config.toml
n_layer = 9
d_model = 512
n_head = 3
n_kv_head = 1
head_dim = 128
d_mlp = 1024
vocab_size = 8192
activation = "swiglu"
norm = "rmsnorm"
norm_place = "pre"
norm_eps = 1e-05
positions = "rope"
rope_base = 33700.0
rope_fraction = 1.0
qk_norm = true
attn_scale = 0.0884
bias = "none"
tie_embeddings = false
parallel_block = false
init = "uniform"
init_std_qkv = 0.0244
init_std_o = 0.0
init_std_up = 0.0244
init_std_down = 0.0
optimizer = "ademamix"
lr = 0.000307
beta1 = 0.9
weight_decay = 0.18
lr_head = 0.00585
warmup_steps = 429
schedule = "wsd"
decay_fraction = 0.586
decay_shape = "linear"
final_lr_fraction = 0.0
batch_tokens = 131072
seq_len = 512
doc_mask = true
z_loss = 0.0001
train_tokens = 1449000000
steps = 11055
dataset = "wikipedia_en"
Each number is 500 + 50 x the weight over its row's rms, rounded and kept within 0 to 999. Layers, rows and columns count from 0. Numbers have three digits each. The size before them is the row's rms in percent of the matrix's.

# layer 6 MLP down (transposed), 1024x512, rms 0.0507, rows 227-263, columns 128-255
102:495483501543487471567537461573491513565476519536559523503468516439508463494542562519521536524460489374551466462504506385546441505544414496419433437493501571498403416484512501564547515450580428513458514470422417482587454555550449513567628503582446494526521548479390485567543548527441588459442508561484570510579465423571496514513487609536449564412587489476554587484499519472480492577526
093:559581448443548551482569491493456481446471506490465499592554505454465500442418470553431539484510491494487510606472520508525452573518502561488546549545552521571541543435520497466541421462531471441522449548493488419525506491486543424564448483507567475588432482520472554626491494589543538483487492472523481497488469568495550499493482515496482500532506548494470536550529511472441518549546
106:378603507483474429523518566430376487492449465471548554474484524470555538473549567530551391497509427409467416505513591558464456497458438516487571484475519563533503499563539550474462495481578501516444531434469501550375505457457487528572385534523555513509524504419482549502521446466493486456556490486533504531433517550462510391490518546473495486510560480444527480407537448445524556532449
098:583531554602553481452500488518463425488497533526434525521505484434561519474539524601536510427523518539521448451472516408619515479433626570501497560388469466488500533484529530467536552568499510479450407572446454493538429578494571520508499526545454450460450574509457498478499504534459364624539465433461554562473537492496522492461535534613600437467518462473457461508574437455543554470543
097:470501509484507534498458530397495541558608543511450456504514512422481428475607529491410413552498479492474502395420527440439551490465553551430589450402437494501546486518577552454490474402462466492477530471525589558518606418499545486528529531629427404426498438420490486529531472455464473516483473565563431550466495458611548459576460566482447412485527411512588540494557483517482499498493
099:485547557495567498623457507587478479604395634454563485432573509508401434472487512591544517511456470483468478487537435508548546498350441568592537570499577561516542503482538616504453456495552527568572515468522480405445450558480503560655497483437399486497480454462498534524466538568458543536513522604583556529449401493488436472443437443525494549553445524484534510486498513453557531461480
098:436488490562473524543507517555563459512362432418443485462519392435540461571547515499609543581512501498512520522546466469561489521467432535493435487528471619497516513482516400540481526482472488585476531374488550591464535461513436434537486409552495515465558547507388428531555527550452539450534472535433464495541465584484511447472476579443607510484491599474504426550487525495509529454502
098:482497581472563448541534467427461526422564555455405519539536494479494527468531481460443468465439530486491532470540457487440505561488502527462453480453550627366512443419521509508540428508531513461564437558518507591559444554458578542480541456537486571421508449507528578529530417516467412556454423459495539468475586467498503523461437411471494500397518477532560490599482589599462480508566
101:506566556521462477499523571433447468495450487494477591394439487553468501434531606437518480435543541540537444471485455559552402593539563485518585485427565552479550510463502606472550531457538516477414480516512537451495397550500559479543523522554509543424544521533522548441497525608436479529471554406540499548427528567569492525421467557491470477580543510438524536490486554520430358531500
103:435505502470503539556592500437524477494487519478475566486539559551475474552431467477507526561445540558473521479493425558481488479529437544550443541509497497504515514486529433492462582529485494508575453445492533531493486555503518561480566597490445511581457498468532484567448523512515508517502512473551570444428492525491476504510510504490487574525463457545443482542572463509451528445505
102:501530524461431492598490585479520514411537455496522512486454471543525538554475546509532498494455439577418424479523500545457474570540450414538495593491480497507443516505525552517497496540558518513484469523568410499553475497564519429510501474509491475479562586489571542469501430516519456578509500546458425515501533575527424540405497529507473436526542509599426465434511470528553514477518
100:604525472484464496499559522451474562478470553592442466476452589522489493488483570468476495403455466480487522508495549532545497576512490470600403561566633463423564466516544529573480622387490528433529552534600579487442526472607443580497522529508523482568461429577488515448516549558531517545527534495502524474510488436515455531516544455442449509444574564545486429513465507473564548483516
104:504384422471515543488505493536460402585532587529556431454531503476556542484445394531486546538515389466566449483524433499493568504434554473605572492462553479610546472465516519481504511465497501422538445504583497466519532456529592496562457419447540463458494551522480504514529542530595524474578425527428453524559549575490570472416443513433580453450423482525561462564527504428537524543493
100:481500553484557554495394453463411518468483471459501506609522396547534504531537513509457467539532580463427483498463407532559485498485506448465580526470535486540572561482487515463535527491506514555478455530485524531503575565514492488500582512512503534609443564565502510501471569488501513585520590508492476500533509474563476529548534393418471447504491490513464536607560500461426517592520
095:503496507449496448440556544388547411506444530504435421421498420453486493480501600550523500542444524490444409434492515522595500457451470488514471403468454526515494486471420514536474529470420505464498535459524518525549458440446570503485539526428511513518495562571480436451457443542471645465586542575479525549501528526473517480520461438474541562468537533548532422447526488492582582520483
108:547533480505395551451583560524440488480570449512410519533402522551463489535381410468432560532600431458517581559489409498496621510424496469531544517560529517441575460507589475465483492576507534521480459510597463559560493477509521493417437469499437496534485457529459480432507530576491534480401453508474583509501536492511430460393460457517473509432481526494487460493501492563451512518519
102:524508447461454499522554572467590503500490489583509453507482564573496518552457520588509505372436520492573459457546526455415609520538581477504486514526557513556447516515476431384540531519534571563465605487529477565539537525454473531453488450434513512433495474571484464439496532462527507517469564470487530493485481467505491479505461366613473412555596457478505499495585429445513486491540
100:470525476524463536543615432514500536482442461466465502582513504458524536474453510537455510564527465522546364416528536542463492477481482463508460520562422563509372490522504504533563474529559475501477508481499532508467584530441449519464535501523486588526505478447581466495481543560368511482478517496502517514557558426529591460545464428537549494475558501452467512456495417485448540485439
096:524626536470511446563518565405526462488512538480528568411468586461504572507361596523530419537508516540481579487548435542573477417513387495623516533528493511521469563492518510515478507578501562638537446461487443451558455555557523444495517551524553510542454481523477498510499492456507537401478493480469461536470458542439472521494502461477532551468517489565399478474405508487559557414618
102:552489575532463510497511460476563445516450480463577417505405436494642580506480568478393475453536403556570505510485585501487487451506455457511432565496506425419503531544538572434487455530470526507531398481499443511485494539505451547548533590495496477497498552500470476594500481501522506473477465614494518524507395450540508539558445436497480564493479497493490511502555514554450525568447
095:441447512516480463504584540560437521456434533534492375490468428479542439542497430543495409528564502483498576509475531401494458561456453579518498526490603565460462499397493583534449470499561547493564577581514478475399460515457518529448443424534669456555489490442453509406453549589476425475535464497548471576543387432439440513493424415416518503506579554445474466531508500564482529506551
099:463468531517455532534464501493512528457480516481505474438421482504512536541495474412513511402573472548523485569488534530553495461442453568464582574508544519560494531528571468502447590462393470491553468541562493523408453505458489572625464423469457431480515509441444460529486485485443524522508508493481503456510504512480501434467385518483486412454537411550512512584550536585446560504499
106:509521480584471512463530530509481495564496438426397406449508446467583500534465586580497477508466555567529491467363494469451550481465543490493517439521419399454430390446533471531540533515454392550499487463499475491492491530470506513465405491433509558490432426404396438563538596490515444419487512490527517475506452506563568485562528456441524521546448563532466503440534436466503541451522
099:535416554470614423475435533522571466643481505518454505533458516525490518444535470490566479535485489430511465534466470504524458463483470517575516528482468489493480516557470565549527579584475521481526527489425552551472548391531508560501484463546522472429513476465493476501526593581514448473495547476559501474488484535490508440429507562481548458540482435417554617404501400526470501520530
099:561466600504440553534502491464469530530510456507499528460442543488477507430508561526496532504464507519582558499541561528491524445467460470493408538441427477380452508486446534478470448507543494529443501469445496468524530523520475472568520401493558536445495496645539505520482426513535385518511524414496518497501461547447488498563545459473455478475530529406565577576534591532567542469557
104:485549526477407415562549546584448570556491576489513529536547476535580470509542518507527503527442506559442571544496464481470467499475559419463412491493462582461430466480498505537390533510493479496508450562538528418523506456476414480472452485461463479600504572501497520449496544468448636533441453466529495499510410468537480600428427615416515489487460530558536473555573513506514613420380
096:527552453493472506552521451481509561561433486443501619455484529554404535559484524493541468435484493492466583511478522499503504554522518565439524523423580525523513554546515503492545538475429486586600492581460526505550586482576503501505401487469481449487467506487453488510489524490508500602500539545567557526531404558501484588448416538465429481519514460440555565432460517439487499437481
084:553494550514517486446547557461507517574553475497486507504506427559540530506555432453475468535462586455515487528453507485552415489500486508531461553438543514492486520475474525491501504461441486533563492605481564493493554491503510491563466488483457506545573508536520458533509505528511522505466483439454504545541518541494467510520500518501449510499461560532491539580528533464468493418494
100:496514497499536548418553483565447513493504491460406467482520452450475457477531511547538511513505559473512509455553532406488405560434605453502528444411517524604432506543516443499488477382457494512507521489393525461524490473487463498480481481411558440469558453437487494503475551574558452476529460478552472486530558576430471530455449410502504519495489530491475494473529540452501429459522
102:568468491513510438416488533480489480356479481491530488419467433534453552414555541494522442450536457482578474468473467479474455487551384547446529413467571461459492505466529584512449513494454478452481503557535502421503511488536380442502566531511465494453530461557553561521535506564454454423427493502552549607477477484450492422565496514461473573510502583449492455436535484534409580552493
099:519463551443450462414501546551449513475489520478500554519430438467479459512523537458451484455580531534477467456477533544419484530576491460571492491500520537450413512582436516520479491535492492468529438403517512474450466415542451451505523539484431587369528489501466517478500576538489436420506387501417441528511516524523513422521531568465464516482520628505585516515532519506394488554405
101:449476470553513524494516517500600601427575484473480374427446491575453489548516544486484530521437559449511556510450543575505445485549535529432438563460470500605441478488493452570491516441533562522427447550416451525476476491351514537540447520452448445404440453548542542628528615544532442521476568440511504545463436478553397500482548552536517544488528470445442512459456446496466529436547
100:487536512549435470517593507562489443488476453515465455477424500503530474430452490486555514570477510467517469430451539519455459512538555465545419538477506420511480498460508418556533541516530471482506412526505478546461572631550413534482555532501618584584581559468490419586513545525556407414500568517451484451512465460485498485595502434494471443517445507549517543538469582530502494489413
094:408489487411550531479460568493525514447580570598449491526532553466518519489477545534510452480470453558551538527448547502595501517496490501562455558502529573413457548438468465467451448517498545522492496428409536583418391465520474547490474435471455378533496513536466494462438513492503456443485541574492491532529455527520539510480467541492432466504504526614427501443440571468567489400505
103:490461549461466482495581528477514443438419500609556500485523584529392522528542425439527429493489390591491507471474484404489433480443491465452393508522458474539441462491522471449456465510480495481551521503463538508598458463424509424567440483503527487547515607513545505402503479560575455463510484484571514543480485592472611438439501478568516550563554478570493463553502450561522387428571
104:524505469539481557503457536455537445494560424600537467514493479623650547504435468468436580534520493566470461521508451464472572434523504433544514530459432557442468448583450550419534496497562473546531515504480482477545474504463598463527494466512525475505505559502481485558527506519441527495533603415459556542335338454503509424594536470467480437523557487499497518468596556514412507532521
103:441472496492510597552487516354537537479502507594462483486527478571520570440519514518481482475430513512583542443411529555480486539546506481586524545651522394452418459530471586528526535570521453604569478564441510461487524475411424579446471488536538585436478473452473515510590526515437521524486449422562516416481459447462555509528493487457488515460487499469485509607494535561498522486457
# layer 6 MLP gate, 1024x512, rms 0.0525, rows 228-263, columns 128-255
095:479580576504468483511498484511465453467488431500544445539458526522540551522510438539475622433405531503544469636496463557550488479422510570535579546424543530402442499477488452525485526603425436540484469620527547497474550480539465563575496470514459451522571460544543521563471513521496589423536488511517506516494444546543520489529540503524416517485520511445482501497523391387492530501514
102:499548508465498482365480505501518514424458526581510584546564590477461497452574449528466392617514514545465442426534496500514564488490541443468625488545505463405579455544485489478478425499552583467425532431568476457536405468631461465458461501525481458536405534534522469517494499530567535525496475436443491458530505505547513488513439440506584575596601456495584529460527444456501510551535
097:431503449502507492536582563456500415562508494623520569552489537511538487392495577459454525398558489452507549469468481506511410520578523538551483499579545503486531455474452527510513483468506506439448520453554493657385547469538439422540464491475478566415519451478514512529536450473490475511530455503411538484612533571522497510530593624462499490480540476509523531571474426470469504480440
081:452452497450447483469465501545430446521534514496457571565546444485483555499460523533491493574598508427445442499454582548557471513492538541463508522529380411574456360498506416429449456567584517494499527501570437435493517540598568451560460400455545547516514463533559564531559490471486461441493437461501537493478425509552447493509521557539489395405513460507448545481505513501498478540435
095:482530435528507445431509499437428577443542537440378480521514458499464457525472571509400534463545612542576512555572544403514476474556446591513505503475509446499475553525504450441451445460522552567492490550555608461565426528484483510445439585491521554499518556548503525510516465418482522492419610431478477454533406524501538440569551633506494635525585473486490472442479532481480458521521
101:461457588428557540463479537519471488469478484477516531480460508541570476514606528556439440443547527471457523439499525466449499594448604554429484508481454580541381541505432461535585461421550534507433521510486634510404509491520568433455568462533518464456452541499484449554423512545463423458456501466352443472560547624491489499495509503590559479479539553481485578452533464515497524503491
099:528549505492534616535409539514427442489559534560506542493552542410513518555545481529477517595491496503603465546489457460482475579612467546520405533544486432439557488485514493608507531429450520546461566529436576552477534454537547513435455522498392499493399443580473517458479504548429447523474436479506472498507595540538441503597518474547462516572466440524568486450481589512451455460508
099:459568506536481457633471490516463486414458523415526578517504505480467527532521542501502494466535489501542492514488458523508554579496458641494512468444472419458443465463573424528529533469485482483387465577386580449470570601489482516439517511531497412549575487374475472406454510546542507533469464588523422579407504458567533558500566546529446442533538508502466492554553484576501526385596
099:484467488463446565517513469532393550470537506459585499542503482551457400524541514499475530551495539485561440427546525555458521534433488451394392455426502466545492448564548492451444466481546550539515539519490380469529481431586478528579601410545539560593510472541492493523602568531490506558547558469446538423493593509458521420498392493534521520521477467548439455506451470570465432542510
101:602488503615453520499449524614459461509468513544552543461515486492531478504431510541457433501535520465503425528538514541488452559442514550421483509495486575508496493502527503525435554514478499452498510506493503559406592568366491484581438522564498526512515411504463519493391470545570472405504544587479540548540444436362515535531520551523433505550509552586447458570449537495518471527458
095:504622553502502492446538514485462430509517469587525431506561583432452472439539556508479550542539449535540531488423546570527508612587501543433469564393543552486460455502463471520470503526410385496457489436490584451453450577512488452539503463493430372464585483595462574535493588454481459566352519591450480488450559464480518479485471438377429507464463495608485455542574469524447527489474
100:419457588506427510619496494486531452492496493455544555535513510510529452488504498508457462528602533463528563458530451532385507515533587507478397497492457464527545511467501367485518549574492455614551522470437576550431542489533485487503620565469530440435505420452500408459597461560440439515555480606535519461480534436559471555487549522403489544475508470482516434561426495478457560463542
096:453456475517442524513465499520513542537468525479497511531529532512499499453550448543432570557564484500520577510503610566536480425490445445444450468547555439506366573464556480516525581540517490534419498446382387496424439547489559513439533489517480406612471521463494495553462532420539446484449539541524474566523515502468448461547457465466517584532584521470484520526511414480497516529505
099:453487586426497486511446491543502438446461516535540567583406531601512487557481448428517509513518523542520486577456502494524459454493442508503586471507566509514509505504603523411455400479520548544504535403468540518358559530547461498369539569573393497436499533467502560622516505483513438502456461473505537514516530509622519488474484494468428453436471455475526582410472434530518523487549
100:456504480419494518490432556486396477444515415608441490556583529542497607509443520563492520446544520512479529452500450476524552455520494465499495574472557443587518513435539553538479422490501535580440644538486446533440493553536514531446547458492554515428433390499394408593485513544456578453466491498504532415564465584459464450622505552538565521564505492523540481503486432458522560513596
100:479433623419494470525519432547460501487455425427514453533424592476473526464555437516443351575541564548416529481504399521508417441568440577499473447501646500527459530535477394395502520504521526478499457496505555519521515540616571532465441518549515520475507528482571543506444478467529458565488448502461444426521568395464416483512574523462467451461511531584457485469425550600406519609477
103:563545571489522551508516497442500518542499539428436579534563520540473463609498475533591514512576480409572466502543450487568561556540470524544549530469482544461462451483531526518474526492507555543489506490462550501556524431644462510466491451483431503504562471505427499577494530490473677543500501500497522523494488475556436468506468448500519535484545560519569566556493499500442410589527
091:442429525531476471546440561524525433421478541477515552520512539586552485438588542563445503541540422473474497430432578480521507500454565456477454576563461522494467521452505496466474526585604528439444446478473614536503499482528451537564499579577493435414491526505490590400426529454512466471514520539463472552512494530562441501547521519488539539496485496541533553467515413431460465568454
086:571473515474496487453503445533519394527471516547472546538521450528480514464419462567478547523518573503470488440464459537607396523472450554394577514475472648459529420509482388531561403534411470482521528512503586530469441469460491394484505481567488465484434461403507501486601527451540561548511563479502528443529548544522477482494441543520440493472478468504566377355529495495461491518482
099:498580486520460550444528575602451565531480557504579521556487472498468564538532632478523473484510463512429439554535506556548502518439578443493448555494482560475477452573506535511547565482513527467567399495469541544545450543519480474393471509503591484557364461559492483530574517443450518501407551549538536487497556482528579488529586538396632500470456448474462551477511451511470619553508
105:447500544505492620394435556489509416517449568636528511473389542465432590452449483478524446494487495511451529488489545496600517497428517458473455582377554500421482439515603403500502478519495494592429508564554375571466514507495492495437565566465502514453518550397575508415531483476475514454645481492500578637503575511478439406598526449557566496548468436578529482520499460514461444399500
103:533530496505456441449547619420426436531498533494480523389390501437595424450592511576530482407461438551490580393500507501385497479463578465507430552502445541552569492419414424424539365487378543521514417467436526515535467448520555527524459523435584501479433547585553524458529573488521547437497596467477524509415546495484436490461466654555455553530541464421516539449527520516493450469523
101:489546531430462551585461525509493466574465663497519462574537420518461462535534549569477488429487538483602470607500431494518408553468475475528616477483544411560441493614542552576507534447430508509484469605549456563475382467408569590556504388487598580492512508520453404451485457475545467444507479515523448497472409404474499421490496578561506542482518463545509551515505480487415387439506
101:506464525453615443494533483473535485498509517496580499594459547421413555528548517616421432499483527496528529518432525508561581503422522465470497579493457502516397503566572570481507462509615482606537560548489416539514513524457531550447541502410471387450517409552542493572457522547509591583527472577567463412518449547573539505473579569529545457402447454452484443495485422480414439580472
100:528509611432436463475446570528531569530493566429573527443481492557553503535616543530502463530471505480596488530487480579558459531507487500550392461499586509532454525498459544496552552465497533578479528549510423531478616527464515459462452558468447470436488478544524537578448519422537501537500505544544456593509465543541527503465463529459496432436526489478483443477521525539559540440503
086:585512555443478541395476509598373485531560526469423448529486512485402466540471456519510440543528472539436449510490495440522563542537536466545508532513467450510484505416491410568481451583523552459506565404600512532478509472468525468417531483598424425507508486444541512568523579588580499460432536438507487451512592468435513431489570484590574454546488461505514444511585473503477413567449
104:421499402477516557505480469507520587457531544502534544502454448427482477551519570533523473396554321453532516374527481502514455545557456471510555535492491550465577490510631506536508456505552519519534496461496473518489488495569461415500518497518518452542490513546575534489478469588546507556445484538513486399528554547497486494418447526606467575626489392467522456418473500515605412501527
102:441489520488506429586459512552538507551550569452515549531586497504510568496547447587541490597452452569564469510417504538536554567468570531546461510592620562469503399482529517483436486534552478546535512555498554520489515491410567512551474461515517632502510475531462536496462503517502387450653526495511584545527493561515426486553374429510428521444568503574532451494480468471574438390426
094:444474459464575531511531474484478506529448497522577609573556523483579398501556537527489549520481548527476557474573433508494464426566388470536557497551534527425413503494541503471556457481477540425504458466483362427424467569537499499552556471483485478559532447477551581504519515481432556516394524432540495424551473517440513465561514501571519526543597518521492468478491510465442509497478
098:525526598510518459560509451555423517462511436479578497558522545519468610460456552473536625636507554470501484518396558556436447416551569535459456472528535558492518583555500419481485484481558455459429483512543483461537527523537498524510504547495551445514442448456543505518383489471505532533489569485511456533518509541563463504627437539505570534519473524567555454513447452561526442518505
101:519469430517494553544485514494509595494541592501427479488396507469484516489523559489455522579403536518470572478441519489567541444478488561486452545465470430506469519464442538562459498429488535552446463582518540481535431606506450598470545482553449465516464491464436499384444491624484519455567469449564489496432435577535613408501515483478456567446615510434518483439494512489465511486657
094:516605539455467518439510520479366521493495457462445445438423587499405531457446513520560505546437487582589413554428506548487471455552557548403410558522412326512502447533385468556448546536480482544469576449361544560457414512441554532468431520600484524553522422407563497408520540457565431459438481483432450484449483544460454508523470425485540444508504475486526465496499481516450587512499
101:526468533458554509584546484432454520447513522604496401539530516478505491460507464494534408529585579552515477485518439537481490525521457532516494496539527510567465593385457454340454522558384477503456530457438509495516509538454513552457531582473419471563484553523453563460511598531506517508481531454544567539499453437503548574635540520385508461559484414474555522529556432512404474556507
100:452478605480529532537486535447449510513504611529574465537474537481408534510446521602534513471467507558526512670517470510453385518555488452440494432394491528479543499570501469449602532498462527496466501501561534423442392498538513478452489459456369559502434540420542490448470480420508514444494486496485507540500456506492476480429462553436495562470514467523630468592490503540447470405501
107:476450514572533462466563419618415438512536440415508511569645516452422494554549428541463469504502516516494470525458537485477443513511422535497610547445559534402576518517622470417478433486560444534399512489439595485440463474530516557448468432516504486467516488486499586505479628491568436653551519586534419576577487566545459546538423413433498444469530430559548448536531517391451436488560
100:442441560508547511490557505449468524508552491470533539456477537600470384531568382533484493511509535560543536520476531497422492469470481468507509472475394478550488420529479528540490482428461524531449530468517512434462526437425524532420441544451463489497399533465519464485574526565490511511505521492503518540503485544444497494516480489529429493530531563550498456512477586495512448577451
# layer 6 MLP up, 1024x512, rms 0.0564, rows 228-263, columns 128-255
094:566521426544579413479447459469475510423517462464483465503488455504532475539484427500548495483397472452487418572466490466533473428465526461543537507497430492597474476547519443441475444503569487547564553625555480420449558514574531533498519484487479584505609499507472510434557509424466527615501457537556514576450450492527428505562527458440407491519599523490460517528555448484484492523479
103:526483440517484493504560532506393551510527480464453544523564565499618509462603610503521476502489556458469470531502519433565420474526490460491465540500475510470446469453467454442546494571541481474505554483408548438535465503557457527397435541415409457436511583504506491556410394476463452491566527589476440516419496441472551499473475556495482462538540424503583471444508477467549528475610
098:456560451485528416494470401507477427461552556498480486519374480509564467489465426438489520533533425487425552385489554499434420470496459503466509497572413446549487484514549607489466503496440444391540557466583539549559516518509481494458405528545452476450574476456457498461324476484460502429549440606556442461594521508520527553534494492545526532547573467578544520564456544563463458424517
110:493481562524545434561479489441526517443540529432572467544515513435480439499521392562486449513486550437458538483461476498477501461479548596485564484492529476442588588483536475550462444537411587468366438561528495532485512531390426468487504425464535495489485500561538519509402428520481547505484510524503379547552528444559585459510411576610524494554572463551488470453486474483504415408530
102:486354487475430456497438463451521485407451492480579459498445546464482465536428492533506491586497515492466548505529483600491538499488567424511519501523497470509474477406468562488507550468585516533523527471493527518432509573422560450549587421433483579566506518518509479468527620532497533524483537500546601523452544528592514521475500498531536525483543487527435437609570450557502508431482
096:590556493511490463498515488392497476437481509540513577489461439522492456491521421507476405541470470451585466543533485581480466510531523622480555550377547441491559424540486414505504559459454526491407473417586432478431420489434434490528529545512538504565582585494508638631504543503502510495518487524572516479576455471536510447465406523469448473546483447350485572555485466488565625526518
096:463528506473484544434476543475567417494532497513542572485620513463458459565492472465464535544511457514561500469640530503467489557503463382439526508505479451587456498539463439485479436435436397544504515507395508499508546467511459560474530577463582587439507441444549563525556449490541449501587489611554519466652440574556516508506541542469444511487395485531479491505488478434451505481394
097:523466580504525418531416455555479517500442572536538499430510568599412529554477625547566488540495493502476420477451522483542564586575456599485470454506486569553411505484500374520479514521522503494478537461434582467376463390563507547489489475439544503537531538518527535514438436474358396486440531516502446515487530506487551567497463500423519448513500548468456449472514445519496517469487
105:455554501587455578592548421394387416432564461436521542433472540569577517474552494465449583484450521542502494470558411486486481471434521530597500515431442466458463425559469394507541492552469405486440480455523506482429348502475562542467540503571468469434540580461499528548470532468409527526488455493479464456528531467556516480532514498508466526552513508463477534394472562511397544467634
099:593596408541511516414526524510494486471494545341422537454532537432482435444553521533461481436544472463497523472551481417481469553563540397440535518509463476545528404503439547506478519431425611496446448457517402474531517494504459396494435408461493434507515508460469541507484438497523502486487373503452484414539544441501542406463499548465534501452421541457466509477421468441573561586494
101:461443493546523468509541555550501567485521505497458506497478491500496418480517495547475397354470510579493521539498560456598457577451418519539437531550480487527542458610383516434549423495459465516526341524449453493609529504506540389552498526532479560421515550576455485530485550471510502529594581574546559584445460481488482507534511561503465535431637530482494545561533517486540520470572
101:448429526545489510518512637543596487492409538572535511506598579458549505525455551481470512463454437483439445518432433497536537436501486477578550524570381596463517485451479545476446544562491540454568478494540563463446448473468454510621511466568498467563577478500642550583533425412446564563461494553456490463557485494516371370457490520513429437522607599554445442473488511438586619500500
109:553568499537550532551433420456481498529478463499553454482453464418425501534444513556518484450380559431610521547475403445500548585558496506541483485488491480483496475483464475517469505511480548482510470501490503541493491484587468469501536486463419450482443515576584466494507594533476485656452466529501458532454551460442577390463494429389446516463481475489501462439496464581459538553430
105:585530565485507426480515521485531534570502431503480419371620453495483464586577416480528513477501539515427464573454580526439485569515487450526451533504533398416515474471453488469495510495385456507480535490509528509587512484491512571537576467471535531531439492503487471374548539512393628448490515493478486467507559546396579565464483440477507455499549487506445441527523473434492510529530
107:520492483484491477476516497452463441455528470509523503486524493543525536516519576586477632480506454468484459438520537432625432441503490407479507474428399468505453501493507483532449545459451546463447448471577473508566450473483435545563583512626540538457417537491522507425583469430553488478513505564440472494586462507574461528505423356496470516447430501557525479564605481487510494594547
099:468465531573456501443488468453529516423578432506506500491561473469568532617444568445596540486474536551503551551512517569613511532507306412539441505518543483563567422477478527540410509533579523424491537517543437502553479486576463456516476434418535589445514448524461424512471490519622536428537553619545469497520504453607484557464475470458506521532481448512425514535526504534540452484475
098:501451533451490534479433561430483525425451459570500560471628589452489494464562515513496543391510474574445547487473577428500431561506572445483486594514462536434538438583507483543569431519486447558528532573402511557488564554485589484522420456479522431508596474517451498508530533455464490442510496468526470476541510514556489510498528543560457538459414504495476484505449497563524482401606
094:492530584562530531444480521430543485411456534572560527470402493482430491467528467523494479531504483520428572508516484503584526557563525448600600458422510415464529577467504503457409448514418485448465531484501465601496449475483484514492473493540573469531546463579544556559455558571562517585478568510468556471519520555481501588420517465473517483531422609469509396431526536524515496485373
107:488536533544469488449572387402476560513438397448501476499553479481557487423423609452513590481586457525508547462465464470488479475510387524466495527490515533500487561472581469463598517458409450587616482557553473491505417505468477492480484569493477443459437514428472497561445413538518427534457528467496566502451516451544382497499546437457471527520487583539497498447556544445402498629444
096:545555546597532487523423602518552573435437483554557500464494538488531414499545508555488446440492543416491414446506378507519480505397513542565527591475473531427429545452553549496574477450387498502523460475479506533426486591562428490556527511502500468539447514536437507544520509577563605472516439446540528473520476505493425571487539483500481438490499510524491580448474503492476422451445
103:505542510457458391560543546394508471480452478518474456461497505533491417570543467463445468561650559474665379451510387504433464569448452539495480543532435467547463575595518490484535536569472470549537520503490552596532513544449495451523568472468579427427446511472416495524454492431447498525550486522502424488542462476454584525505570468436492505442450489482581455554529408506441530542509
106:495471533517506467493496462449534542505533580582532403531349577465548599534501457516485469502506400528441490466540577552517520432550449545497520574441501524483591540473494478518425586496497545547455575507507471584552445447530507450551553515479505604508412501498364526434465460589551535551449457440500420440450424636509484493499520568546627546584451493520507595571500424475416503554508
098:548483420569399538462514390533520520448465517413381515473461523582477530480557511443511463483512498599413453532462515507474507526430463439555380554567499444494537405473524473413475479420430463509461507456479566471527578486556574563556566484540522562401487473522466540568473378525478556514532424481530514555502562415522467520424498547453545538486520612490459411505507503442410536511548
100:413448498527539438505496517568471341472533545401547504486504445512432549520544464428484504449513556497383423421490476453450549448465606416436445469543485509480512532505417538428500627465440523413502444471475513511456631511494453491496500386492477495479488519571502518494453473470435448512646515469465536555582465436495473480469464471337513491467405545503451489500459510503608530460483
103:558500506540476518580440454465571404443581567445532552529408504467453528505498509429489457564522455458536548458467498515493480582572520459504444570492491430461476493565505558506502518553476424472452512470566537421536511500517464528513539474496557505491532515422472547474506573562425482483473447515554497507547380531540507472542500554543633526496538579423552406395527515588453529481479
112:535424484453438544425538596512577515511582424525549424521479579547466449452525540446527562504442438501514431486534557473468509464605506514541495488570568478574541498478491526634551475520558582470525565410408370540514452540478555487510444478516487535549514424434432507590610576473515453455457550388460439530485463424493525518445543529518590552535550535461533474516546556494436559558531
087:448518482485533571528479528460489516442448600483494489514415517421459462492525527571503581440577409486513500359546593460446558489580498481472531493508457478502558544503594526516434489437603523485442539450518494594477451485573460498460525541517532485546496498503524515528490516537482495517510472519580441447476505419446510462486494539548561514473544358464558421425431457552539522550559
097:517476446569546431500443534533443440657442494586550561521487485544459479487479496573557564625495475450484531465454517564515484462581431577517449540476587580455473533478569415516511469632505451554528458508538443607487419527534528512631520500527430534469431520498514507488552527542499472520523528476584513534488467566558499549613448518495453391551415495559513563523545501353503442575449
101:550457395503485458507523488452506519413486473564476568495506480499517518472546529593458474501507473483525586447444477449355437568463447599537535451406536438537511449424554521491517521495486495541543496440506450478459476568624536510603550548554430493533441481416526455525503479484529584567466505432394386598509506522512438575509589539493539593447491602447486486468501580519500525519553
097:528510536407463489537476374499486476452390454539525424466562534464458402453459535397529566473486446461476471463563546566493533395433511473513508430511542457449567497500573495507555549590517436439591493479463492501534531476553454459561499479507475544484476523555468521483544500564530495544557510472401519567531571487470517495523524522535487562497453511518452510505464554525391456499544
100:431513531543458478471431498524493511567512534410475457432451440512441500511400439517559457515565495569512565539485515453508455647390425573591440499569459451496473513434520513552481441397533535433545425565505532512452479506610515520430557480562553559470513424452475447495498567546408437552577488484547495512578513472379434470492531471501481524533438524484523567489563522524542461543465
096:477524436448422482459495481475523421411447551457512505563523549452558535426422605510558455513410515409599466480576410530475542486381479484532446555582536461491435427515438460547487553550548508594410440473461519533447510547495538465472519428514500482521482497369509485501552545468512477432583495500590582476542529479468407450493423447502460514525519443503549469480603510490457506539487
095:485589496475466497447558521479552480546584554446516481546480546479534490528484509493552542561465468527495475409593435527469446568496528519453564501532567404518541474552508519463440545447455483526440503564532544441429518581513489458549491445434481565514564590434493471473459522529510474360509535423521485400533570494472591465542472520489558542547471440442475522575507462489416543445431
103:496517487463490378495497450526558433602443546481422498436544473422389451432560426423544508430502437566418500445532458474434432468603523487470553516548508441435498420467507464474519383453527572424534488509492503510548564591480531465409495515538566504494540451470476554533471500357501514468544484564540472492464488459424559483495498584567429539538548508528473515508541427425617502557519
103:453440400492521476527512476506534482500545502505539521517424511508446471515440453496546500478483539510439512395469532540506432419466471485505459498433406498524524490479462571469514532519527490467489501487461545484522497508507531510414463481559451527502533504527531440545465489515537489572524499530576585575492608473430576456581514411509514422431519461494495478522443369525477507511519
107:560505635484555487469601513534538417502518499459453481630481621575541454547511478546457492469471521601514580558540575543509551415574494539528476448520495471496513463559525516513490480489528506498434490492520554438547582563539479530456445601440505486581544480431561493472505465463436550445454526557443511536497565517465472485517468523568425395498510548555514571557525524495477412462541